config.yaml
d_model: 224
n_head: 4
norm_place: "pre"
rope_fraction: 0.75
attn_scale: 0.125
bias: "none"
tie_embeddings: false
lr: 0.0122
schedule: "wsd"
final_lr_fraction: 0.0
doc_mask: true
dataset: "wikipedia_en"
Each number is 128 + 32 x the weight over its row's rms, rounded and kept within 0 to 255. Layers, rows and columns count from 0. Numbers have three digits each. The size before them is the row's rms in percent of the matrix's.

# k: layer 6 attention key, 256x224, rms 0.0443, rows 181-186, columns 0-223
# q: layer 6 attention query, 256x224, rms 0.0443, rows 182-187, columns 0-223
k181 139:073091123064167127104120107173135127058152127128128088073145144137114150117115145131122106125094193132124180171128139117113211129181160163125087123085134108050103094080078162113120117120114127089139132105135132136119167115152121136118157146055134127147148137092116084154110101120130033139086129184063155204172142178070097125119137125145070119139156114104043096110096085107096137075116116168151139072179131102089128113123162077162058148146082092105100134109116118137069099149135103124130133109146114112149115101172071119133169101134087123165137168113126093119124094108173153170094056121127181118173040138085101140109116078133117112155089112142096129120093105080132173124151
q182 156:124086108123096136076056174152187068140113091113088145104138118106091146106122143099090122098084101115120111139099090097114127065168088155057137083102120057096105096103117117133134121137145113117083099080072150018097148135159138177131108071172103103119097102117122147130033116137090114136109108105114142141110161044112157118118121115082149126107166087133091128122047118110159094170086133139112085099110127134143080120149145096148066140118158058117139125104081060125128147114103157164148120175109116098096151148168146119098087142121162213120137096110094083156136091149188091107139088071092127158097179093137153173127149080094115121128094131135112130160129072171143133106122
k182 137:176112103117123139120084186055154163106124148086087128089156133126104101100110169116102092105061038113167124086106111117148098075202203146122154132098091160111119104156159149094138132042183119138090139118075164177143152123137142085153150149113156109155135058095174211144068150118163118108131152108100124085114154086111118125121054108122136123117126134146107098136105126116113071164162125141159167173137127151160123115120099137151088070130163112146113161123122101114174190137172143108145137192114079137118166158118117088106107091098148138151098106153132035153098113206138096092081123082142094138128171140143119100118112097120083089094138088152123158105087075162170078151130
q183 142:142099117132132132191150106115181097177157086134163135113148145177095161134101107105137142175099112109130152153145173077047163105191117133181111141098149148162175094063123111135116111147128116124164098164111136154198126141083103158132111156142171114138108140130109141159109188136146097102084136090082116175139094064127102145142099122147127144075101200080083109189095129147156075071094118098121056096090049139143145105124102141173153140071102106151139165093143071141162075146118134140143119184137078101067120181139104118134143058155120102108127195111161123067110093179168109124178124143113137127085142127129112068102148125172176098133169124152094080105117091139060092123133
k183 142:089109112118125184149122127116156124192164118146117148137163176144114166151138135184126089125127103145087156133159140108088133120114147128151189181101181130071102188134168113135161153103154140135160158135112171133175091174156085183161118141105174116142072168180111149156147199113150100159098128133166159173185077103166137156155068149163129155174145179090139113125084113182164138086116140119074114154140110147104077105171127182146098126185087090132113143139130090143175101159150112117112198155120158180097162184122136147158157078086157124076122135152156146096136139192069095127173131118138119143141181165138141049133090101085133100118138170123179139152132137173065103176202
q184 155:074132151136140066171104122107108129135156084018125112156129108109148083107135125153181136122068110124134143051082087102113105123134103060148075119071136080126093113175124137094155150152019140046156130076110128130099096142146135143126128092102066084106116131114086119135126104147056098153154144138170130110065080109138105110119117050111113101115114090100074075144125106188133088165140142108149095184098113142090097078127130100130094127148097151094142099134118071125099113094093111158085129159182119129108101139083083132109111158132102109127110106095069089196124069079119100158119133121143118078128083161094101135137094153128159066111123099112082089105116127104092104110148
k184 139:146104152150155125175118142114101138095134120085051075157162101142144085136067118166157146130133115164128096089115109142115131122151080135113186138060118118165169113155160178134083141145090219171125169168136153128136152199168152158219122066153103105124120151073055154085110106083127138164132186166151149054134135138102125147100085117125097158122123160094120091102142141139123110146068145127106122158071154133100122124151108116132084163154098163156099118188152124157085118102130068110154136160156076153160121142117061164043141157122131102163125119135104128196098145074141092099181087104149135110112108174060101134043110146085118131127134125090132115115120141086121175108160
q185 142:133116197053154138149118135099131132098105180156193157103156131083141112106122165099142244045169100139153115140175126093100099195154132162181117144090112102076105144146091203134135075166153111099110126134096140196135111203096113111110077129169158027118132120165093141114143148118082144083120098129147156135102068087175166077117097093129139124147201090120121153143115118142140141122089094183132127185120140146151147173109154152116140106124118179152172193113176137111120108123060132136150172124089162145140105163144185156078153158183111142159118164137118117147133161171115149139137102104091142112137144137168078179140124144110170109135159130159137079152137104129129168140148
k185 133:095122180081106165120148117181077138072109121152149152119140181114139176129140182113119114078158131130166122082140119139155070181179163183146110110078071133088063160150106164146085108136112119155098088163037150159129096126090183149150093127189106162184122152119074163147187148096079162099130128120118158175151107111151092106112127062133149110136158098086073145170114082149155133119136103170129089135130127134141133128120152130114119165098150173171078192142132140128146101121137152163090157089095120164114174198133165152100141165191109098168125109083105174152078182136116148117129118089134110123116119082119119189178120150054159104170174132158182100166115130174127127179155
q186 153:146080053138107153133093134139092132125120078103098158160166157141068109087138138152124098119101131125152146147122144120119085153130161162122147112135140145137136114188127087154167123157100096149154151167089107129159131103147093129191052126126075169177132151135093201122157151177149171125171149144122136135126082080085105170062102121088128065108094106150124112102183094107116137131136182118136137158132143180126115220141121135181122108147139119163100235093132197086098160149091100136157097115153097134120076154072096125103157146155066111160106153139218165179145121092117120105125125067085067193133171104110095134100188105141142171143152156100132166153083147101116108096151
k186 146:116100128159122132133077088096131168090093132140112100144107140113071120116124118112126084082182106091114111117147160167080152114122106184098149111111151122170086151167197097140198051139161145096136079138143138055159127130166059093123073120111119109092140092152134173163103070046127138152110134147126165153101102099114089157134131098113103064098134151141070188101145098081139113072148122093142125111117186132077134165114106131092095096119137170146177168094178130101179127163100081118156072082143087172130106134132132080100086098127061111140078086147126154122126078087070071081122107121101102128135084121141076131138141102084095179123101185133142138112052148097131099113116
q187 146:146109118116103132127125114125092125065113154166064133175106123142160147097136099141097088108176112113140098138100076092186117182166102160155107110097074099121098146135124082098085148152137139065100080096054104086114101136152166124094123099089167124131129112106103092103153107086200132089127148183110134163153119186162112088095104120152088101111083164093131098116105075095099119046117126121109140073121096077150077126127147129075084136152107094091158129179156112174115138083124094141171169139040106178087146117133133090125120103149120116095081143057096156110080166093106096109149162155129098092148138089097169131107008173138133162161172165135157118129120100150114083155133